{"n_layer": 15, "d_model": 160, "n_head": 2, "n_kv_head": 2, "head_dim": 64, "d_mlp": 448, "vocab_size": 7156, "activation": "geglu", "norm": "rmsnorm", "norm_place": "peri", "norm_eps": 1e-06, "positions": "rope", "rope_base": 10000.0, "rope_fraction": 1.0, "qk_norm": true, "attn_scale": 0.125, "bias": "none", "tie_embeddings": false, "parallel_block": true, "extras": ["capped logits"], "init": "normal", "init_std_qkv": 0.054, "init_std_o": 0.067, "init_std_up": 0.0772, "init_std_down": 0.0772, "optimizer": "muon_hyperball", "lr": 0.0132, "lr_mult_o": 0.982, "beta1": 0.95, "lr_head": 0.00557, "warmup_steps": 0, "schedule": "wsd", "decay_fraction": 1.0, "decay_shape": "linear", "final_lr_fraction": 0.0, "batch_tokens": 32768, "seq_len": 512, "doc_mask": true, "train_tokens": 152200000, "steps": 4645, "dataset": "wikipedia_en"}
Each number is 500 + 50 x the weight over its row's rms, rounded and kept within 0 to 999. Layers, rows and columns count from 0. Numbers have three digits each. The size before them is the row's rms in percent of the matrix's.

# layer 6 attention key, 128x160, rms 0.0543, rows 0-80, columns 0-79
096:466548464508519500453516575574410517580491490535480468586460542512498502438501483550548520419394482532547462510574479465449471520454404489493484511628492500506464463552520543527516521478488455562511518496546489503541530464492513551406473422
111:480476622450462501506575522571400509537620519535392502394481578551476538497455472583443513435453401485481505569444470472456408508393557499554479567527563534481589381510482406505524477547545509530492484494511443526480574472490528486507453510
104:405476476574431518467528490486508471553472524383479569479532476505612454536500466527537432538612491434484584487611486567576434484471491473421482547444494481479489565496495566451449473501483612489562496548405417432433496560490524453571504635
114:431476525547482433396462435475551488556555536511548477569573472590567525514467540532594476535466600444456527489473506496480503534504553506491523443470400557524511450449448542500463475397473546500454487365564482477494537713544458510570483490
130:524496575469509507545527482482554439525620493492472509411463501564528529489520505568405514480498489568433498474370518474543524502488625405574450534447569521486614430500512410491465482522570467453528552426493479494501588520468489519488495532
094:557483425463571499480479529394595531447496489560483486520501485535505467516522534473507518588523466517475454397480589508575452440563570458501518565406530441575437513479527527458399460474513508518527525443432558433471436540450477502503544559
113:515462464543505466535527456552456543438431497471563467492536447540556547480414436507405460449605568583461476510459629518540550489536536536434447520435370456485488609573519545485617530543551534475544503516443539570544455409497489546460476543
114:539512493515429485486500501541533476496490502408552510589548517466518422538511441472563407559571544520546557506611593549593423514499468528524504494447535410501410587467535530503366519506503516513402544561495497506491421564514551555496484613
101:566465629505622519541524578572444562562526537556518491452605594479475487513521494496517546522538434483513520498468438532459357509479428527562498494500579587544586481462463511475452471568512564504534498604564452515611473390488516511433449456
118:527549459498496546516487511558460484458540455496527546421517406541442553507529482599544493491483406517495586489524467512499445410512475500460433459518595502449547483595507511406493509462518528502500467536600510508518569616527408429555445539
097:515520534496448470528403493540509540498457416574499521469559440495473481534532541515495529449413464490514522502463413355407435504471422507499543420497511479479453484480454507546526475536484463490402528551624553553443549545498485516573453463
118:479507580508394549608492499584419408584536460507468454426509524548436556495563511477442542460471451534540563504463399477439499596524410449522520499555584467467600442523529494507529542547514490479463504509535499554453541509547492496529512478
104:534467499449511544496450462567544554506565426563480439473512530499500510519564525581529510519554465426516540417494519501552523481567509489485420430430528503555551484551463450445529404491553542420457419452451462510472482531484484509582549567
130:505440563463508527522552534441526412583453471542482451532520421483516521535457593475493544575484512497500388479585547548502542534484574401486484511516521545508522535447563609487532526521514507543556451551455522425593506538533476617404416553
116:497489594507501430470561582463552510479525526581495535537486594489479568608491528530366469435461499471463501569542617509488606486520528494512519478522521431574433483440541443462507577493503463522530486464470481413571493534529486549515560402
110:520564523498502533495531516542431506406525487566451484506493584415493448562518550479480477492446555434538487527508438393462436509388424496445521487515536469444470378519532533573498437540397491518494491617567506572561485421499442508501501365
092:469501516455494562480539479472479538415448474560477535484481481548516487399536514568465555477484519500578506479489556408479560561538466459548587430511542536520563444502546442545552493479531495468499540535562477616494575452500454571522488392
118:529433531520561567467531389443438502447496560364453503466492464551519547483472622411522486554534609485513493476494411557428467531504577483442559406395464547518499543563444588472497560494480560534517472476605558501495513405576512460492426452
123:495575449485499472464508434563436442498430554469558387490482475548463531524591504428605517553502483513460557511509531454527567510500481436477468475498518577449541529622492512484493467457542491452517498486494462499459490586545484497522531506
107:426495463501543527516453442476560513586550515499435451574534487560460455555430498479522483475553562388488446466515562535590442538549518362509501538441445504556519549481528458446423464460585535527478446459411504453492480582453558517533517601
098:514377433459485444444535467456590494500590510510530489547490489482533431539527493558492440501535504500428488525543577515514513470502476515533393569478449538526515580547460532461469542541503526418476471473450551378459431579438547516508495582
111:494570570480505544445468512524528569492497455559568509555528523631535575489519560442458478423496529490480556481450422457506542411591496491523477517558484489577511416555521351538542408527444573483402479441472484531456539489419420523585457458
144:505528509476499386483445495457484499541486492541513493535548492617547497422416533510512475438457486564381572387454460369469496499434500476513497451520458483564525517549581559526485507504492447568486508509469507495513496530486555493460517478
105:448531552465496515525471476486423431489569514497465474484475507587469451539623510480563492455510441466426536540474356427444443510470522555527607496478590482501460506501442439443527483486504554475484505528602511524479546529536551416540498526
087:530446485549464438521548488476602541530517419463464480549547439477476456553474461533585537451589522542494422531457515554499502491467514474462401439451320548491516530510506565502472501431482524461542469464492527464480501545482459443545462645
131:489452550415546513562517476491418453470391507489528467565439510514471470446611439502458504507450468473547601598494517526488489522448446491525406509501468389447449503524523433598447447535561531503477447505551524607523548516530496425467524465
128:497473458531463612461538529546542468438551565412483483525547533515434527572531569454469570549519458510463486466507558549546514555474438478510472496475519548499504553572575552449461491470480485433500510462619490502558559538507477536442521484
103:508469486467560532416552494479541507513535503515486417515599479510532481439455491559510365518589563545414488446428562641491515446520543517508465544549377505512468489400505487495573481579551510468565503387450498504480435489482469495466539607
128:432531504497499441516522491465496509453422502584497483492534552488504444529497517449516556465498490498613542596483462458510515534570453508615489483586548535476427484421537501621424508582379492556436487542513516476519488468460597454541486418
098:503456395476543478539474522474428492471546456449515590506389469428489463513581455456584531601484529545540576520527601557506484512440448479468595431529456476500524497520458443504436414400527501583481519556423529553522531489568492438531519503
087:527498473558478527536416429383424533440456578530540464486452588544564558418531504437448600461473466453494504511515492452432507516572429480484440436503508455470475405480505412585512502529543499538539432526562515683442635350556413440509454409
153:497493484591501576502468585569540546454513595446509380569592560518364447527498449557540508477483494517526518586459497557519467555425531465588405557473469498496475520553512492470375568469515525536483499531589522597552559573549587585485552529
130:427507537516475522482529511487489437609498452549503534437534500521554424562631531396515550506394526444557535476435418489538514520492462494575470525422539506482510522454565417528518442526537425396454482512518436554518504591499436514573530515
104:433392581485500481507495452579498419463485481433561450571423432538462489410499500494472495527493503517506486502432529535473483618525440517532450468479434501420497486561568398524446456397562578528387471436561550484471616515552523476494456536
091:561514489504521412525470457519391457476525494535489517471454474425521563470485605460537527470483494435503544599597546400446480514519429514468545535462545426514521481522526481503454523482548432557489553461450481572503614526586433496488506390
149:547484447449456474514498585573520492549491490452509467508611496487503465554490487555499515474582482474442460442509476568477531489441475502492418550490398509498517502473432481512571535487564497483517479469475526432460440558525517488444466680
071:477531469532540420474410489427493498531512489491508482506422436501504439563518456474581578419632510502431492436454540613528508500406510539509458545473478513421439530507504535523478494457487493487488477504412544506549531475509395530522531464
107:523467484440521418471601433502500560488486520503501538525420440566459504574423505418566550478609516439522396442492548468514596498483603466455539497526494555489504538479416418466437520481423435524558469518441579417481458522525427524415562541
098:501448453553587452459483530519507535435563494503444535530500490547475415523524488575549405407573486524484486462596558500491513553469501444579509441428416527495518484517412434484430503526483489485489552411475399448357478509503468522476496543
084:462484516493438496535516455517502495504464547457473441446478468525443519434457466493621518511487544537478483539395434548571491454490559478478534443517442461472541478521513437481412545584545465525470494586534501557406385581462523512416523536
076:492529539453574497553479555466531520555565478520556498468470471554539529471528484492488573467463548531513454481450404460513502516513517476528603528573471427617478505564395487540455461566512472418485483587434491452455580473486466439496518416
076:546576446575460412441559498599534542506448490426570507573495555414545521500516527461399513556554433493454418516501584515534511528459565499547445548424472475435472455426511440510444483533432513488548556419482445440540387466457483510529421455
090:477541461454523564519498493520414468493584529560450530539489541458406452528538481485472462516482509479455498507445493348393453535539457491385514527466566408516412497484535453495470470551555561431461529438574536500474526512524510489533519410
077:479462493528596506498512468567528527474471470555577544496519387434467493534527602476570496578554551467457505558428414563476527513443499492487480426504414521557508420627431547509523464506489516539412476482557531546603618460541530493460540467
074:545526538471574510563472494478513444470507465508374461485391475476528499480539484476499432526460495507484503409456451494495551420496451496404439495466489519497585459456433488561594518369528556445504487527478423608480494471547457447541512418
088:552542648444523596496609506423440508480394467496528531470408561483527611544518509411449601475488528523574477532504448447549506527388456534476486489483515538441510496477417483458581560528505440590509561522490483537519451437354460386484537503
078:465474477576584399517489485424500404530564535586497559505523505484498585442482536500462489553448557417417436581469460526513512450502562541555626469504459513451439558518520571560548544534456497636534505500521516461443500472524469487522491478
069:400500442456442527516505534509545549539488500539408513500659486583519473506389473543397472526468514523494434520451446513504399546468531549404388522578497550631459528491559540474511589524511518552530441363554584559469480466503509437449513482
080:515479498489526527397586481450504542453448455468429529594525492473530432531373476534591491341440388447474516513491444501504434482489491536479419456501400389436442460530467525475528567530521604462459477568491482460500476581501527471575511515
076:488499524495481398432558515438487586561424528427554495553506522416476409507412438495519453534550466461568486511546516556490534506432482511424501555487462570432560652539477524500557542481446488529567563511409597470529508441516548538398418563
069:481500406468477550424508485623531542494546461554520489458570451445571464638486537442569455473521465531551612601474527533506462464521571607542523422517500500514494477516545510530513568450483543591474525567475549453502455524490447573538472544
072:474506423531565424458417488480527520535469414485553486589472567472541465509480493515611428501558452516455484495491522526617570442458577526597565480454508494460507488630489458456425506537485455537453458519527537492512440507532469403515507526
076:444547491484479507485583500506506522463637462507507503501484467483482459537483521597489557489497534426591368450426476611460455495460481425448518438544525509576478492502513543570558542585510506529600518500426555475488596541468467518469371481
080:462525407615482417392471470529585514571539426541513483573533491542535477519476535456536442509532534510443593515510533484493546494532457522572541553504525459456523542482432532479518573459446448407599504496448537434478458533487506584411492487
079:505451480466488467508441501470479420462527485495444499525417621469430577549572439528503515389533401478496475445505559518427434488514457562430499517531522507516474476522428444489544581429598501513468529514550587543578456467421490508465534459
071:536529462546553459495540458460498549459466442526475512501562419474516537536462559501443537594489558526503519491506535465469547539423476479439576575596417447498462535484523599548522524506533527580527433601568441464569443585492452486495479514
076:494531510564468467520510556475434468449505439554470400476418419518510497548476465565577404482523540495464437528567427503612489578536394484521588478463515492511578505577480471529493493559469528473527540447561499417537512513490586510469467561
079:583458515519564486469505580568474603553431400386498459547535481547459544451484490558522439538514452472450500419476452531529531464505426441480525518463516610466534561462400558438592438493516520532504525526464646601523482482513535495540480563
070:492519564518511504495497528570467480555530529563489434487404547451476473492506481473516358525438543504448425495453490518558507508551594554494542412611484479507604540508449513442449510396462505404534499436535565506535453437476550519480462471
069:530579497529466466497515419499493496513557465525500437523423517514457487576556455582444532528515445557454525525464455461478560438548498480423616517563484559533424427446550481556529433514443484515472507464561491443468463545535535419512458473
070:472560341524484528543519536527489530504459545487516507509514429531600501400472484466528473473478487487365504554482521509491574461514454589378455469470414429474493490515504518520524578545566538482580449401472522616544422465480498532550469529
081:459499496547618419440424486551558519502582607525531569504505526502455580524527495473421495549487460602427416448416553552487480459437579479557401476521444411525469555480571513536537579520470558534566516468450461453529478468438563550535461417
071:520524505555496537514489443523495458532530513470544496481427524439479477548503491585567450511519415596511534548529436434560542622503575479440558572465528532420632460503472540545494525476517506456473499539680586504506518479509429472358499541
075:535524484507488482490495586472474489500461492501561491439443464498430442498479570512513541526541511417559513444495576551537431499516508465412526564614528480500550540424475474494516600601515525436551577529549512510407435503382551477478537548
050:486495448457526489540459390495471483417499499527532413460578480446554474405509460475525520466450438465568425444537447507472501466468466527554474600521406592511431497506495518411578452524525532527468437474404464517532539496515502509501542526
042:485557447656585497569502535410532478560518546543495442465570537531468540420520476507569469435514439413504454439451527470553426405513564440530530461512552467453435510470505528422486548450437447428502592475536493549545537526511577477540553561
037:531447474478487467554602532524504454555476445531478506555476500492493534561525543468567416557451545549514444517564552527466510438436573509498553494502554516517516504550543523548542483594512412487493472467370506452534425442476509535527446548
049:564540534461503448463536540548511501459482514539534526559493419478488590497502475547508475479414492422515449549536469484458519553542397536453412534470526490452520504529556400418540502504652438509510636402442501506465544514440478529406530508
051:508490514490533481498559534458498552559443505553588474570434496548427539509514482487438556472546577526463561426405434542560558502533494507434549506493450477544426520519483583533445369552535366556424481478596527515477510564531456474404514399
043:382447469518498526491529486523517562497459574393498563479499491468456494462507534451493446559493601478482613375480522522450540501511528503495474590416480501445510545544479531462381496517529468532440512522506435409489565460499481531489552432
053:627470529463508557534463476533529476538515609568432567535461513515488560554450489624401504481566550430439530437471599485496501443523521570561507421565467536469612566560467470514448491474522558496580544468447519522467566432509528638499595509
040:381484482466519492500577407583522500443481494504583496472540520378482422502544471546517418546506450428525611517382463615572564611531547484574426393477463487464484512489462454514492561574503464532464493532599510513563508484493455492477486526
044:419482540524558499594439469455460478401489415501509514526569580499560458536576502512621569500511533421540498518473489460555519518468482521538450443504507573446469497487486442589451450548385466447472455463475444551506516538464472446469473558
050:401477512441471487449508464573524608463399523524424499421523512529571521591502495543558440509483550482503473549615368539449468509480526513442541531591462477536445428566428524512468500523476418524482485532478434537469454582577425496496519537
042:477464434489519461531435563495478558616498558460448588400508459549493493567481422419513510516486493565465469471438439433479504434566502453363575536441524493527544522517469472520461527505495423489493591549393540543514381492482525476461474469
048:639500549381556441502571611405466429479521454444593506508485558550457549461438507461455599471488521579498466521541494518527461433467470551421523429522485515508498530496550490504487522428464476447487568479447544590502429380476480483475486503
043:536516466484487461479489593378525464514451384507519572464459515549459564545481598521513489527457493526538421497478522376514583387527449487453613454529537502486474562537438459536503433580544480387552503468569478487481428456486456523449545513
050:639575513428548499507454503533444517587502497465522472500466490579526492477453536460475495533513469447493551567526559437520489445449517461408441499536504610514508502458561491454532477586469468478502509471459555530474596392457431468529542499
056:483488420437512477428511510467565455523524454530521433468606483494463454494521487562474537538553450475480479466500525416476500471438450525457491443483550441532496502537476476556405465481494510575566478515433437577387532452443511514507518512
049:508456428399561490553463560382533423538472467585524527442468480521581533490441537488519538443543490537442538525512506395424489470466516483454514489590468472511452541442519558473525542490471564495532501468440511503499421439491549465503494521
052:599490575512540436483470588445555469546542432532520473455459473522516494513418488460491559492452478484539424554509514429498537463559447524444651539532534444515508560471513550497518501468594514438580537530415561511500414488475448525435528571